Part of a small language model's weights.
Size: 17 layers, width 256, MLP 1024 tanh GELU, vocabulary 2048, 14M parameters.
Architecture: LayerNorm before each block, tied embeddings.
Each number is 500 + 50 x the weight over its row's rms, rounded and kept within 0 to 999. Layers, rows and columns count from 0. Numbers have three digits each. The size before them is the row's rms in percent of the matrix's.

# layer 9 attention output (transposed), 256x256, rms 0.0398, rows 150-255, columns 160-191
091:453500545493466469465449547504472471471539545512471567485498467449496491493424489487551514507448
107:493498525600529463539461474488498539495433448579459548454415534549426482544496537496522495483519
104:506511558542492564463477485516417410527478459486381530626509429487609457496467476525517515543442
096:410536518535406403489483532518581512521473537589529528493440496566421461566503538514452519506579
092:529441489503477513474561511558492577610379450539486535527513465528546582504513518469508496475562
094:541484399504464524488475525457533478446575437447481456564583551522487450477485502492476454502431
089:504470605476511521511456523556417468507505604528420541572427504503596515424471493396438538421500
101:540518501498507612453443510485515527529531461475404568588512439513448430517574528534477543492478
100:498463558593488411482447535506535539582507419582449535451536454500515552534409524479476508508511
088:428427541457503520495466466391555458494506441502585522552416555430513516508522516457456484479448
094:430492522478472501568436478501499549505500469423493481548428499480548485496526413536523515533517
107:476434540479517405474473554476541478535450554589523460423430522489515581501433564512431555514541
105:576464552514495440539537498491450540498574534524442522538551546533573448413405527545524500497511
094:540441564461522638542493501425546495496473425516498502509461620479471579571405518498524515450516
095:508442496484603501473519369481531525417475493523547566533543580473484529385489563520535444515508
096:534433476491536405507520474568517483497491569457530485508507598548539561516511461517518479464536
098:512504550514593504509473424447418547516517469482558560539484453448523562536555478478464503523515
102:419515477531488435472514557451473560524425540569483522439523552564481465529501511576457477492543
094:432559613492501478483493524459389498473502536596464486394545431519451422420543522528436507547519
101:577434449481522613564465489487452512561517491471608521490547535475501537605518533491533484376506
098:497481439486520518507439509575602605600395489497551505495426460599453613597487584481476507454493
090:550543522493526516531467488468455435500486511477491495475518557508520538506505463552446574411482
093:532533497520522568543526398609416401469433559540582542555510527457579518517509464509536462463493
102:584503477425465603535604370517451499421609530391445513556554478547408486508494416450503466478467
096:511445488417568549540458507567467528498384449486563508502485626470617549451485485544542498539509
098:547492480394534402508497501514585491519440473524524478558416575450491495485468463498469617468456
099:465528527408478462465451547522441518439489395598486518515469551443477509458533457560527480558474
098:502517468514542543479430517487471465439412434571485482520576654460514526502497515493546472459559
103:424553529516449429519529360489475492541481551472542610503449457449510517556518417466470560562495
098:540581505435490492481594532512441576449436491381473552464459478490570459458490426575472531601431
095:545455556425438537442485513490514507500516565476478437449483440505470507453596541441519571465527
076:550483573499511546481524514570507548537494481447501526552557529458607490505508545537531435603561
103:575561520434481542561435549468528490508575495504490515614557536500456509531422528565444528476446
100:461489417468521573571483491504537511544362531532597479480465521619478508517506596473509484531520
111:528514513506489454432523454512507467529515491513516595513501465463552539408466499575446529510439
098:631565505477593442506486527446475543516505459524481470494557458527467528611446434509558513507479
094:602514558480531575458420534459518555421564426428419580454501521438524547517479543481534469526497
107:579530486556490556475513539383530528472511524464525551520495391493456531599462542485578445549463
096:487628537473522523466456520425603481486524395457495522537489434508410541547484434509482466483466
104:525513572490541451538500554499556595455534416512451515468513450516517459458519525528499527489475
089:507512483476467532462481565501522526574581418461473430519417519486433487540504475437534491501473
094:520509460463522577521531443532444513466500520469366480597533515537489541497544511487525483503452
095:349449493527429387550521504533590511555486520466535563493499486458598466457517474472504533506536
104:571467524483499445459510454443490467452502582462427534559542510622514508443494560503445436526570
084:537489422544460480518491502398518568479518495574568534535405536512436523575534564458479472510501
091:494430468473467459501561502474503495398495484482540498452464545399614492476529510509495522620498
095:511544472462527545452404478550507443511516545448595513513561477494583476453500398540523446464518
099:480391536493555514544433456535518458577570507446556496538344576422596490474560442415407524463474
100:540527458443578408448520452488486394459526597592559586447460538494522497529439501470453519419452
096:575444535494506459448442536472480458515443480619489444452494534525505544514481547486472515499511
093:461450502473524519476454486427515527525468460521625520485372514369500500517569488458424486495555
087:509478486533459466462448500453491497471485503459487483575453530545389458491465546435471529524481
101:536532550477526564545464520453457491432462512498473398499494488476429508467566548483479508539442
088:457387560476458407559555481471480560450459602537460474486456548495542519530484536457497525525522
094:453442492475534439570508474600560492527511602577537438515475491541562557522564548509448556431459
088:441458547540470493555447449420456538525457495493494467507478519409523586539510467502467513524518
093:505506536500527467492418448464476449511564600537567555417551439508582486511525505590566446572500
098:459472404511531477569480476485530432496498557601530518533517503462544463527448497378471412451463
087:438477553462421449490584438605454505496406587485387550452449496504567518575514418512493589475531
096:481489486562465488522539469599491519397491552504496507568476556542398461395497516496502479494550
098:513480440511487533448500579449549502593557450440464558510528503444578546470537567487503440449502
084:518479530542428427450443515399506485556501547521498498433441367526479516509417561484498466475504
115:488519491526508495510489527471491494536514467576513578559528407502554479500520473530494482523468
099:510476328494469437526578540504529489529533450534520546561474592520568421513481452524518475506481
104:556431566499560531468493398422551541483567459484500514535539542446419543531495550406475491511494
105:492468430456505390432495469556532509415557482402464501463535599508427405497480447500573487540506
098:515489461507540617518484527531452521527485338508510422460512678432601579542529440519522536434569
089:480496473575515491532470552526477525407543605479485540523572475491461443427468468496531437542460
111:551441507574446515473537453501421445513514562487444467586563512435601501402506521536478538511480
098:610492482546537511521533483495531546533521453448474422556538519531507508446583473577572423517547
104:529467489511479577598513468483543433575541613540562477477531562488603477457516549457481571472557
100:437551486446474486467508510497564535497502516495480458470517474567428510457553573525464538534444
092:445500502512559506498458473532540545563448505481605551501534545511519449480507459495545394658512
089:455528540563498425523594541514522550467466465448480517588477476459413402508481496490484438622474
107:512426539517508482564543405532491576475582476525517435459536518537455514570508533400546493535607
098:546487493563548541531477541501423533495547509409469528571604528536593550373488494485509453524438
094:491449573475514434473429574558535571571476500454600552443471482443517458547497439436495567506433
099:453495525528411450555480424523473455410534572627528508524457530461513540380479503475596616497502
110:472476470412528431565517530532539494562411585496566475400488579489544493571503445455454473429515
090:500432610565540560533522527522439456450464537483409442400483541550543455433521548560442520497524
097:488557527488501424590564525499482543482407616492465480505464413433484468508479460497483511588448
091:528412600420525486520506526550525582600424484442518480467514523537570564487491499484463609452437
102:486509481487483433496476553507528552416483519544460516444480493507494456489340479535487470525445
104:403473486599425470490581464401556487427457425583508537495453444490427470484485585502486499552468
096:503553440464523408437478444512483404485543514533523573625513542523563482474450545576479470518501
099:456614513519488515517484477471558500638462484609497582524440478482541510560526447475489543529469
099:503515527519486536546547582526440494583433492470503505471600496485616418439527414598490520546406
086:424424585488477421549549457589529482531522481455426447594542452526493521522418491472492592460438
092:537467583478502611496437485508480464465523521473443546517490662492596453454507517540513454449557
097:530464504463504453456460554462418478516512435518500526507450574485496459464520538548525535539508
092:534528447467440503415425579513498627549483444511447512470445402523440518528501489524543454448551
096:472538551551492396531522521512439475469549523545484483526462412458531503368461508597453487539452
098:440554501560452414466558479468575534485509517528478577488417378506495490475494584561460439561505
099:571539498537554511470499551497418509483459482553476513583476463451502573539550550481517485528492
103:499565525577362437468476526401555489543473445568471487349489469478555528377469448568442580540496
100:459511455476536385549491451567529600554470477516507584574581494479617453535473460533458509534511
095:518460594577538530527520539490486524499504485510465472519505487460472479516552558494496443582537
084:455535508464490505571569504423485460509469436599474448459517516463460540595473471494432599395466
084:491505406422476433503503548487549525466473458532588521483475527544492470502484537455445547467508
103:479446455463524490490586427467513441487509544405484499527520594514544512467474449424486437558522
101:488452519578423477522538492495483570453530463530420472466525478534434432468509483438573449569561
092:474491502442521537464543532413619640479523431553487547437565461525444472574476573462514446625624
107:489492478530433571557543539512482538459497397509407491506488562472475498595511509481516415489506
104:466502422485482536476509557551522519497526447506421464489535460454498416501496566482605491558483
089:501419450503450432503501439442424488442593490593531490395566523470513536566474510482509557383504
093:552508493564467582466441604402478520544542436482470540468575418518428467520482585500614443507515
# layer 9 attention value, 256x256, rms 0.0392, rows 151-255, columns 160-191
107:419421569459519477532525501525528532456478520526461419552445539351542502545461535451449475489425
105:543536555560533475441518491451416462383612433556580545445513492479499509471451460523527482500477
098:467480473502483521474551489427479519487424499478508503577464479383564488617572495523445551554457
094:472440414522470469494516426381493499472551513511509490419578494481510540420461549449516476520488
098:508500556469536529451557581498433438481518538533523458487545549500484510458473499434466488473560
092:475514475506463504478542479548526528521502466500550639452535501532512535578515428534568470501421
107:553447557453498429532513482512467515535477523358525492539436514417533521556522475405470478506528
100:478502472461563455428512570492533614539458521492553462476513592425498542510508534505428540527464
088:517537476471575480465464450512583449407488533557564581479595519535496501429477522556476470469491
093:511609467481489531490531508516432486554497465501482592566539468537536508485508472456555534480544
107:432470475535561451513597510529582471550492438510466484543568526567485513591505520520485518516536
104:501482478547517607526565502431423472472519550430534426489498503475511492432514470434549494476498
098:485560437560500549509480495578445460483449553515515474483488473434485520462556515514470516475466
099:586443494480479460529503478476621396470498572460536529452492555540463518523480518406450497490628
096:575527527632523433501512556486401459552452442491540513576522509578457478564490526503504501525536
098:508555427388442501493499478473582480537535533580485528524401499520464509423499508443586498470467
103:527461575513439546514493481559551541516564555489512458510511616529547513572459635435447529520428
096:575514516565497445509456459553523545551389542507518576541461558459543465505429488557512522533596
099:538523499522496499571489433513543501436577466526510542554504527508487506406517483503448532528466
101:519550570508485491482549504497531550552533409497499539534578552521509504573458539482459508527463
093:519442564514516451530523477493512493517572515405507453497548435466475495492475569534659472508518
096:544448551497518479434456470483443525543524509590417486476437448500485509540506445545511475483496
102:518598505475463482495486535463384490506465511553562599536515420472500510417517480499535516441522
099:540577478547567508471484526552444496499559470539442508485577506540470492527557487552386561496533
095:515467513561572519455443515529432546525461520430552457469583458516465508526518459482479495488545
098:477440461571484563565550464531586473496488572443508514527505489516502463550471504491408495521567
098:552474531568503448555562465625532464457563505451526484520551540489513477501468553536461482524518
104:524496500480469502511431416476524546522477482514540552514489420544522481514524541556574516521430
102:527476486537573521519378409488492472498512441532545445478486495508492507504528481506539531484476
097:501515484507462455580528476561534556454568432436409608568541460543496524491555443574532554534469
079:506523486476495465474473454421557553475600541515458446442510534490449455572515537470424483530479
104:532495543499597502519524537482455497487451494484449551471463450335508458479500511587480524474484
101:584507536456524541386523546557550485530536489626505555445500497486492462559528494491465529548538
109:487500489544532567519503493449490475582550545487491507392538582578527510567500622470549516489525
099:518488502553481511571442475526500481547447495528562516505448548476514522374508535441443526495513
098:401490579521499471564496442449551532471517510385442409571404540419492505456482526442503475476452
107:470514519494540464588479445513528486574529443525451439482442471476483517413482556510500481474496
096:465547549508424501495469540510485485579580559476479511502557554503484524526475537416561481474470
103:525513512560515471544466515518492518498393423441517467506475597400477514481447506435594468458500
087:356513472603420592521494542432421512499549508519516437564562539484557497503481519464427528502486
098:491567562544461454486492504519440407456483481448457503574480482631471517405415483535572465454547
093:492463516528565454417576526430437465500451412506461525494500505572510513538513482445627480537462
104:512500485473489433538450485476506530431499527441572460635518470424475498441508528496641493505441
082:490433564513488564552544472491423483459495554544511490481489552548583486447522542451445516498498
094:581468490424595467504508460491512458449438415526537501565463511441456476404511453466519491553551
093:601545444560507545418479552552533521579486522559466466513428412509435496505525507483488487481601
101:498530512471540498448475485464560528534446520513524594490528519611515489489513441523501489518481
100:555470531567557541532519572506547548576499505502544446509522497536476499456446500574433554482486
098:468476442528442444676511556545549583473598524434412481526500542515484498481468567476452505486470
094:445474409527579523556490457481558515478533527538413507453506503591508479467557585497488517549452
089:537553501538473528513495445570545481438470565451474437513519503486487486507515494444538513473461
103:439463494489449518559485462575490518507526511497603490506469491465500476556493484567465475509465
089:497480453540463484500555525447523471463454385510618539508502493540516514392530501450568519508456
097:540547447414545543468555529428460513479527405500512607491522498588525507488484524461560516491426
089:487553504559519505503539418519354463508502512459526610523483495678483508531550505508516516515469
094:549450535474422548560551479432585489488600522517427508530393552475493484503509548409458518509530
100:508485526564499530411518619437519509425598458508525613473510460507511503459522522557375549547450
089:405445491562542421460452568549474623558429470518663413476523406529440506511494554578578492479454
099:526372533521436476627518473546546482532471572460469489497538500549529484465476480471582481484584
097:506618535521523580484470414550543544468617518540540466498512576532490496500491475493453522500480
086:444543503567511498423520512452513540488603471484517573477582490492518534442515515474453542491438
116:646517431445547470405495530487429503508424511486515542400459441427451508396469464500522465457513
101:568395530527596498496489546472464525401462405479520453508539488389530485409479530510391529539492
107:492511420553382496574389530529539475515482590431556484571462554546446491462472431436520468478550
106:543513545478480440623497504555529505508471493457558419499511536458521464469478501479407530492578
103:425549442436530509379487506561590434460477530541528458511498448440422492423471467628519506479460
090:524438626509457483543530458484539468556485502528513513526399494481433474597485512420580428483581
109:516573521490600568504485414535445511508596519513513468465555560547480529484501525524522487502525
099:461471424435523464485488492504428474536434457489534474564516528533561503487493543485424478519604
101:502487491491439580481483452472424484496555493462566546518508476585568487501528487546516540488535
102:525533469561507492489427467542517465456518444417521467508498551543527496497365488429509498472569
096:606513499441524559402371458441488533563585523502497466465490571591483502608477559505447464535513
090:514495523505521453643411460483408567531472484481512508467541554482521460532509438422398527518527
108:480536465511384475591501542426447453400448479538557545538460559582538507416567488514510514499479
098:485450542476496494493528476454577405496536571539548556489497582468450501446473589482667448469576
095:548587426589448502554463576469523546450493422530396569452465523481441499481539499532462503515424
101:452433478561462537485552523450455481526485538480572579480513410644511499516544516553578494491508
110:528490528556389493477500562498538538482529395531552534498521370505492479526534458524497526501541
092:449555478430513557543551527458455424517502410477363539487548509467563509517539508604511464450486
102:546573509534466471535489492489477459549469367522584573461457471493483497516473421491539534501452
098:419541396538557530434514545509513576524478422526519553397538435464494502514488521594504523515526
100:523475609588493452485527526460479496448438450437558540476537525463539513475527499467444539490580
108:454516488481506504518474623555421489501449520518404383371497483491498480543473526517417496494499
100:556503567511472566580567478531513492408521587472401457549500491504457492473463445466475522524491
099:476470470426469500535473567472492515522578499497462515422433479520532517477429586559585487480429
098:537513427404565445484457477465516489428572358521529525391472429478555501457488622580596533516468
088:433504498537458503487490564443416449418463510478595566469554508521459539465517444444583470468562
094:542507522490453449427559497533482463465504515456534531548459516513462471539531522534524489494470
100:497498533578455611564565504443415476464478586417452476495513506482498474576562493507433527518516
093:512460444579465481465505533488526499507559472505480482433503554513522530452472546438472523521514
098:469479465534459577488551492382474479556484531495493525498457552560470530513486478408501491498559
100:447481553351429531616501520426566535526569569492426350438489571569501506507509476408516473452408
099:461479487512532549525535426456484525529475524513512474435470490481459490413441510545514489517510
104:386480510438492464449475461537573548499483527433529436549508561465525515546478521502478511505510
099:564485451460485518573491524529492576496507462504583432426451510533509489420539532457481512490433
098:464584470507542403524474440497516510492521382500480511491486593555517516497479587454564505545437
087:460506456547467517417485572554501482472448501531542515394580459483535520434529558575564522546421
085:524476459547570531502592567527569567544511487424441442491535425372492471447476491560536515516462
103:501591536447532567502521481514498435473533523494533508419559420570467515442547444597552523502500
101:478389444526427455567483540383474409466419548402540389521417502453518487489495461409539451443538
097:533468427472459350543509523512588398486388495502513423564362583517494484476508493460498493505479
109:442465559444462449451535596511441462500487526588517430510456479397510500483512512452397461467538
106:473501451442478526452578582487476439502466453517538340525415485449515491531480402458487470484558
091:515556534533546464515572451481487478489391478423606482580470519480474500367450564558496493493480
093:489496527457479529589530449469537443461557531500496506542564544453548483488520527413495461502501
# layer 9 MLP up, 1024x256, rms 0.048, rows 0-99, columns 160-191
124:477487564536543460558466558463543548464493456464466471593499419510492550438523519444511499430541
014:585472576521489514495528483502476520609534508494535506494559527544493536446371530469593598519460
108:517402493459535527599461447530619379515479505528569432447511451477481506501532486496433451499474
103:535401513558522607464571514503451521527485529464483488565538520523468480477559415567557495493483
124:470433489449496522504501416464493429420508567469422468500550543478479559536438499509364399470528
132:518483535571525486518500495460495458535533513536468502390541518466407508516513526498453557473463
015:519521448553444569501466481465531518528595476470523531502468538519449552546504480443446398483472
127:479469530468491526463510466550644497418525502528556493448514587454441475488398529444499535528412
115:535485614451562552423446464530463460480442530477489536458532561528442497622484513463416476476481
128:505512584470526538456474517540495455516512561508524387464508514521466542468495434493529475453484
116:534523419516503408463510457513496476503460529499442495540534487420482519495556380509424569453435
118:481463479456540528404412497531458458517511479517529553391510529508521502518470500488530505476500
127:503503448617459489387581542489523394414482504479469529516551409429535554519597499462567476491462
130:487522511572484571418577544550616481423502523399500504492520517524469572562454553506504464482526
124:503461577513591528552553484500576570500425445470406494505511511432539491451487473490505537523507
121:540502648560645580459404591456488491453521528497437438398557519555441522364562503507473435480517
103:587511577481481506529480564483463496475481464542501562543490514485517542540528433536433453484446
125:433428544536460479515507546553541543533522474549585532477542455530412504572469532519494506467369
124:460489607571573518442507579540494510554491555483505500505524518297395538429483523483404517442452
121:641505482445500491424466596591561549495615537517468477556472499555489541535459422533496574468461
093:494552609570515499553601564656509473474449481519420511537495435525482518481483473512523520524499
130:425502544511568499454471598580553468468552480440487441492484486580498602429463516614457481453483
094:514507533475496493456516475441533455550388510453430473496532577464435487477560524482498506511511
013:548519559540476516496457577440457422577557538459483450482423528567395476531437483540458402388415
011:450479466405557522588514564475481495478462446587511507519490482471557462466588487400433501464477
012:520486630446517461509510464482618424519386493461483445468487468463506566505435544474465579471485
014:440503515559450520517552497473547552485471529380502451531500495423486611455499435453444553638547
079:555526565497484585464581416438522480453494529560490404488449513493489510409495562487472507543511
017:511545467538588571560471570485507471455457594484526496423436509471481537495524469561524584524555
013:514451507609533539565503546485444519506617531525493471519555470531473520468439366471507598443528
134:449449594435434495467589472584593545425394487414414445453443510511552493525551459488486575328500
123:584528494533570505529491511583473448573399472548496510492459507517480541513447587473488496443518
123:493518479506510532506555520612520444514430486476495477433473456578497528551500524477534497479478
119:475530465528518612524464534539501460458538552474420468459527530502439517561539418499451463457517
126:559493487637503521414628503511599538480471494482533429492493479399468485534525472546539534502558
117:570523529588505513430550557426539546551523437506460460452444599558410538521519527533549559499514
126:556497500516484516586495464556496451531464550490542467438485572469523521579411550534473507507482
112:504559564462544468505496498532504493553497575474478494533551505573453479368426449495511473481523
059:422531583535555496486566453500489437502518430562551493446497499450465523463478484450496500487502
125:368495532473411520501504584533514480536612486506425488484452634473494498549478483483524509470448
099:454506475554504497610497471496580522531546462516442431510470514426470565584439458505527451487516
131:528475608523444493500551503501443510547483623437533503484519525517529489502509535399503465487509
129:512410562512490569579495506497541432498469476462440526457437492508472521387419532464481393546510
104:505509491527527510457509432567495428539594478539473514424608494492525506518461457572554542470555
125:537558569456567641536462512516450516514511529539479511439483519534468453543643514572393511474453
078:470504570435502484523513527524502480527338542489450545433529481469503535533591483517416526514514
100:472543462514488548520507439555518560523542506545509508538443493457490516422485517527486453489517
083:503466521556551616433513453475568479420439526609513496418430521494497497541578610557458463481583
014:489483502554488531609530562472483492499531493529443447491565517466541378418517525451421377355447
135:466417480565555498424511586429500455407440519442383541489488554469436553523457527448472442526477
104:504559527518574477510434538552487478529533491536467506487524503514399484532442523494516517486461
024:547420541555553541492547556482387373547527518447414533377572416528473460445514461449519434411431
015:471522483464607556585425474474561519499441426559573458507487440487488519522496485512500572506587
013:515454467487435591451516556526539545540410550497438502515489470523498420471354454520512498449537
115:469469491573427429468521533453459464469477414463523504483511531432504478503534470419543649505433
015:519497529466509502524555527516469425523464527502527586444561532453471478475492529513523423483464
106:570496451483502585448535525474623410423473547535512521461618523488388532492491455550562521453528
118:544493457488544455475482549460580535476406635456572499431543441513379470515485498548542515503577
127:461422484465569563462446480476446585481425554483383495536586520478465512450564498542507526493473
024:523554519572546579578532477402443451531543549522478486559588509437455542446482521519477493607486
062:393532480614492507485507474515498519493534563479506511471533495477514516520470499492404525537485
085:491502475504483517509452532445445471491465517495528492486471503426537483447493516386514425487550
125:562406522545489582402479524450541441523430582492399559459536479480510668458458479441482360448544
126:432486591508439528397537575488495437502439571582526524426546528464502489467507553357556509488489
123:472492447488549406482528419428484515525468443544461405549520510508449519517552446494469479493611
049:569468527526558439488497475497521472516511546439444488475519503448461515463554605506516535561455
017:506466507435477417572413431504582478507374495464538560467452530419460531438442521543435508502455
119:540465493447483504578621506534497437535477498487552475540501553535549489508408435492483476493464
018:556513446581535497504551520527520539483527471524541442498425422485465491485449561515491387395404
017:490558432579491523546413418515515490501577499498536444546451515525511574486579600530447495601443
141:560375547387551510541459463469497490612537496560429469515569563517449513474406529521483497452550
114:514438465464436520447505431561549526495482524537524375562514412482459497538471435549475495498503
015:540544405607577414514448563492491438503503496553490449541483550502538538493538511419503434406486
126:571477478502474519576463528469466476490483511465475554493445502483546499511557524355381458500495
014:549475557528478469564594539479494514581534488479461552526601546497502561428439461502517600631495
124:494496543509547443595424583413469520465491514495457540413548491528532561494462548554514486437480
087:537529568520552503495483486620555508435542568442395536505504465516473491393427462532497473575487
014:498487535488493529503463402457616527463456528509533468473450621452502591479441558558491419479458
121:489475521517452466446591496519475458469570536419469530562598396474420574485513528476564519504500
116:542510446488426440529540487573477535505480430575585451431526449438448531471468481497502455504406
064:518452536506481388497473497534527494432486496539514561423533454505395482495430481551494516483473
122:449537518434471559467505493518556483437443585518514476386592510507405536514425506430573484516459
024:545501517603520633464447449445556525469507500608520411522544530467510491497431546412478456423489
085:486542565460520458479600507485531489489490512484450551521514504457441491531533486473534563430460
014:628438502558607470550498523497460502481475472515525505504623476528562394490465542504476475458486
122:524436491510348450505553497484453504442455552480582529557541458547435552518486469428515582444544
021:555520465492535439507526449438528515515415575517574530460481495508476541519525605579560467594436
022:519490509478502537478531599456497585472548414512467421495542522543445498517525525480510456461510
012:516566491569548468520539506499543494544609536542487489544529517524455577520471503466479529567536
132:566534493439498539383470509453606510537525531577551454394515492470353536421513446430443500475539
088:450458491400428436512571566422544443445471550427510503512486491464483482540479452536498483535536
125:488491432477434475453571592485447504525485490493528438452496498564493531568542557487501499507477
120:511468416493575513432523542477533540546539547481385538497434525567504514461555599504472467454501
014:537399523474448618495538504497465605573506396475541539457568452496428507536460410519421517562510
121:464496555464488527508493444544569531402403484489485508447450508562551493500470499445531456428560
132:517526453539537556484527567548620524561475585457474551466459473467493483426533537529489578479450
118:488566529563542493513380525502482550449511496510487566533463511545448576541497563489452532471400
124:469514525566452423515433528467516617515477514442589447620596422533443517557497444526458518446541
051:480489586528506482603501517539452500452524559495484493526487450539499501516467512425453552501445
105:465470525572561481550467493584477533513538522439398526553451589545552495470508490499486540519501
# layer 9 MLP down (transposed), 1024x256, rms 0.0408, rows 0-99, columns 160-191
132:506472468551514546397455513577472444605497496560478526507517608513489455551535481510492525444427
012:439564436495463531560494527520465508454428475535540513569502469480500556369498461530432551416538
107:584527482580535515542431578505501588434583536567442504573489534478452465461573446453588515559478
093:465529488517561534492484495502462443416484528535474473507393478527568472544475492574517500474482
133:470487496497454563432437508481495474474503430534512385536504501557479548434457569485531407549449
136:495532471504460538510504519529488477484527455532510502569535582627493542460493555466485460457472
013:452494572497479451573609498509445555465513469593556491512491454594556475546508459529504464505519
134:509535468589392522525568465464423481540373502489482493513420477429489429532518546522539486486476
128:515552471490580540545504467470530462471451479540539521531552471479421543416481577456496492411454
125:566533549488428610479500449468483556564464525462467502453500524391511469596469513530505486537425
121:553428584492498510480486506447464409417577511530499537506575468470441417532583528478476512558602
127:479500549505505376465515527481486477571509482417476516538461502462521552513584576494520510491464
131:488496469428484524536514642532524421453526428483539473488477399545626667517432700439520420428577
131:509539500520504467602529449444507582483451457415466528507480543460502411479546507582547564481477
124:493526476568451561504492588491422442533589571526549524455489587510487488543509539522442470458447
129:541434477562349460514528490496431467518533606524480502578572419450484538472456509503490471476530
089:422450519462586558492448496615527480549455481465453455454579588438494578487511459507507446520556
131:500470601488552471510485500475482624468487426504499484516524478478388462494563561469514547504548
126:458587506532553475529526504528500482521515522470549597439492487547469502580495506575478513518586
124:527482531546536606582557556400515519430497579507469447620552467474494501412510504484467436550521
080:414470562502463596431507543416583504567525482465565503389517478503488441464497556512572473515460
130:486550450510485367494445460502475474519407509457505396569542514514565507463507469457518498481466
077:555540480425488496548468477474532505499573534440449519505399362577553501488527532515429507411554
013:520482494450451470539525485482528485522510434504526558548581494552523496419521462566516421421587
011:536493496473411504422539410437533556465531514442632360479473461587543532556517540512458455505473
010:496565470509512541590524420536440460525462528459524488635555493459595586444448443431611493452556
012:524426422482496505483556412568512436569551397511518476528542573461473706482474480491483514606518
055:455466500513496403509475583546485585560568454478507550478522490446500524509520378466479535486488
015:477467567506502500544504511410534535544503480457534537553511483586476517507472517485496534569522
011:501475518470440442491566516470462624467433446493578554425482453606434503448489503557442449467476
141:597542479547573452564542569491442509553585537568574559518511568522400387481489462523473513518478
123:399511488522555443433525508426509458390521514577532491491437439468519466473584495488469543488554
125:481468620522521564559555532466510568455473433519458502542467513446546571496485594432520465440563
120:536433524557490449385487436397532499544472568551459581484439511483546523470501528528473471516538
125:421417454528535510529418467504459556449460476611470415546578461479484434474440548501510610480492
120:453515467496555454587473506601437484500451453574504432473528577546524429511427497415509466592547
128:441551552540459483570391561530500582538580513467434574440439528543485514540473506475419489443446
110:519472411522431531525467539463369442529477453433512499499564484488530448585472476554536496450569
044:592492431458510460533475440499544546464561463518483544544471488532591578520527425512528501439454
130:435511465449548460453441586472553603436595566527484527483483500542508492550485502483421546407550
075:551424499556486594487475475562514511457549496477552560524436478525446494489479533502587513469437
139:468515496531511534411455546474498501497561489550475425583469498448541476427465529541442528571506
125:525448393530507497569498511512576492589529447500520537479526522485485557599421439548549482490558
098:529504454569480499542517524435383533481562562392529530519535446430512529486499523543475487463421
128:523471514445457494469552444561502499479538477498439518559570450477480510496460458433597476474518
053:456527513529480488503554388484477542483552571512543496464566439506384518475506475373532457531514
090:444502577425549472469511417529485511454493556438529436501510469489503479511496455553462420554509
060:489480392539452464496527535480424544513497405508602549496500476413527501502561421396494503496495
012:458578532436469518471622444536481504561516467515545583565465445521532480572495468538547518350435
129:516479406512570414509512566475443505490420547522526569506554475498465605495541517538577509478344
096:544512533429539549488468431511535511416508523465479469389532497428495497505503514538458457523496
020:474630487428520527449497445486531519454432431555528547535413529501531598558568433509463539433477
014:505506512541494467491553447427583511462580525505484501543620524547525470546357526492514435367400
011:436500538546470433476481527535535499560531540528597477471457478499413530411473430545514541345456
119:529485497508518577477462490503510532542567532488578493515505527453491415446468463467474518542505
012:491542392526502494506537467467436496485483516554500506508451453581585543529463414400468471463440
097:514514524535554462542492498440565485550567541456498471483477502467530463525468557522576526467539
125:467545537416476535488479452516590497522481481443455470504576537549538399556542446487554469466502
135:536511538417550538468439291508600477524456514579570534476443505547482522497513523498475508449417
020:501468418477496425524517444517551576419508411468476488514482439555507618492495452423494461536496
038:494401504433497527467566543456455488500436455419419452529540463549534508470443487511536458547511
082:551492514495553465510513414570554463450529520496460518561500525586517549513487519576579516528479
128:510463467480576452553521537476389555509524479551563503333556432489464446531499518500470487584490
128:534436422430529490525436550463501457505573485492540446427564505489567515482479464464585566480424
134:504537478569549467593526555527555524450474438523514461507496501486560528451545401475551518454492
034:521522471462494519490525451461502442488490485443504437495503513496473589494437460491489467507502
013:564513398529474503569533565449457450458537419552497453452436449608491518564550459407505425525562
118:451487548552456571511453539495439492481525390576499635503542550565455522439457391386561511483510
017:420491537477497467618509423469479538499491531502427510550508498510569528485520396473506491436544
014:407389484441523485550586584420499508495476506455505539393515526601570478502518476492538524462468
140:547518517462566506526447478464394481607463510521433549552452491510490553489527468559418502496546
113:463541445501522620446494485516457543490588515433458435556561511511505519467424599543444464563509
014:494485519460493484538501537488588543470505421545498519425483424471570597461507414505496532431465
134:501492450407565571554648539545482577594517484534452493480513561437472526458531496404552483458450
012:497499334520506515446523474542517457518560460493485557501467433522477679440451483516449529536571
132:511459482539517553570563481447488551490538528571584483466557527439460507455476486447608481451518
060:455487467548486430503506518427477504595398507504460421525438472539532450421555529482427498486532
012:579603421518555525499492595453459533461522449473526516521522465544516418588515455430541431392552
122:521406473463550487462425432584597470520560555464460488514483503547496566518407439467508431446484
120:448517440474546519499609480487503451545508570446450539477462595442483527522361488419608501548440
041:502454480458540577421588456481513386556531424485402369623520529562464555547502538491465517401451
129:533528442537484485449507414472463512497544452424426553485528463490538453483491483553550476489478
019:512469486478466457571529532434515546439471513495612555576465412516502430484466466558535477417443
072:544469521453548507403499522483381485471453512539552444509494434460403541486489560456498540498510
012:443527450498511522510566430451521556433525512530539543580449505528530537509486487509491568452408
128:467559554549537451525472468471498546523608567539567407501528482384552606512508535446626541423532
018:491503465527572468595474526481495532441503401449490448624508457570600531461521428402469562546598
017:432491431509463488510521429605528494510573510530608600506553548448484588612541469515559462401394
011:521465468419470453616530494476525555493392443500522568564465488474551645468501439466462479570504
132:535445529434490430527559504464469537535469399538544396580501431571446476424489564535439443540486
066:539552449529530512522468468523410543518472509540475505499498446590484532456466530497474569423497
131:418598522504505424505470478499437533595563468471532591526503518502495486446473588478545529501489
122:436462526541468441503571491492566501445441392538477453486531541547502492580386452439421423465521
012:385454484547496454494506474512577464537585538599489485601454459585549584559433501582574491496554
123:483491459487486544518530507455559441518573528474472448602495430493434521592489395439508451452470
123:405633590521518541495532495532520484487425492560540577446528502478437438476551483647496511526530
128:561445524516547584471497458483497512602474508502469489443480574445475511477528523568522490437554
127:517540503594503544492527557456380534444516498520427492542488497513492451538406456475508523434493
033:462572479452423533497557511482479539577488484458487511483438520496541632422432461529499486535453
096:447420507397534515422488452466485556418428569501550465487523441454440508453535467521525442535475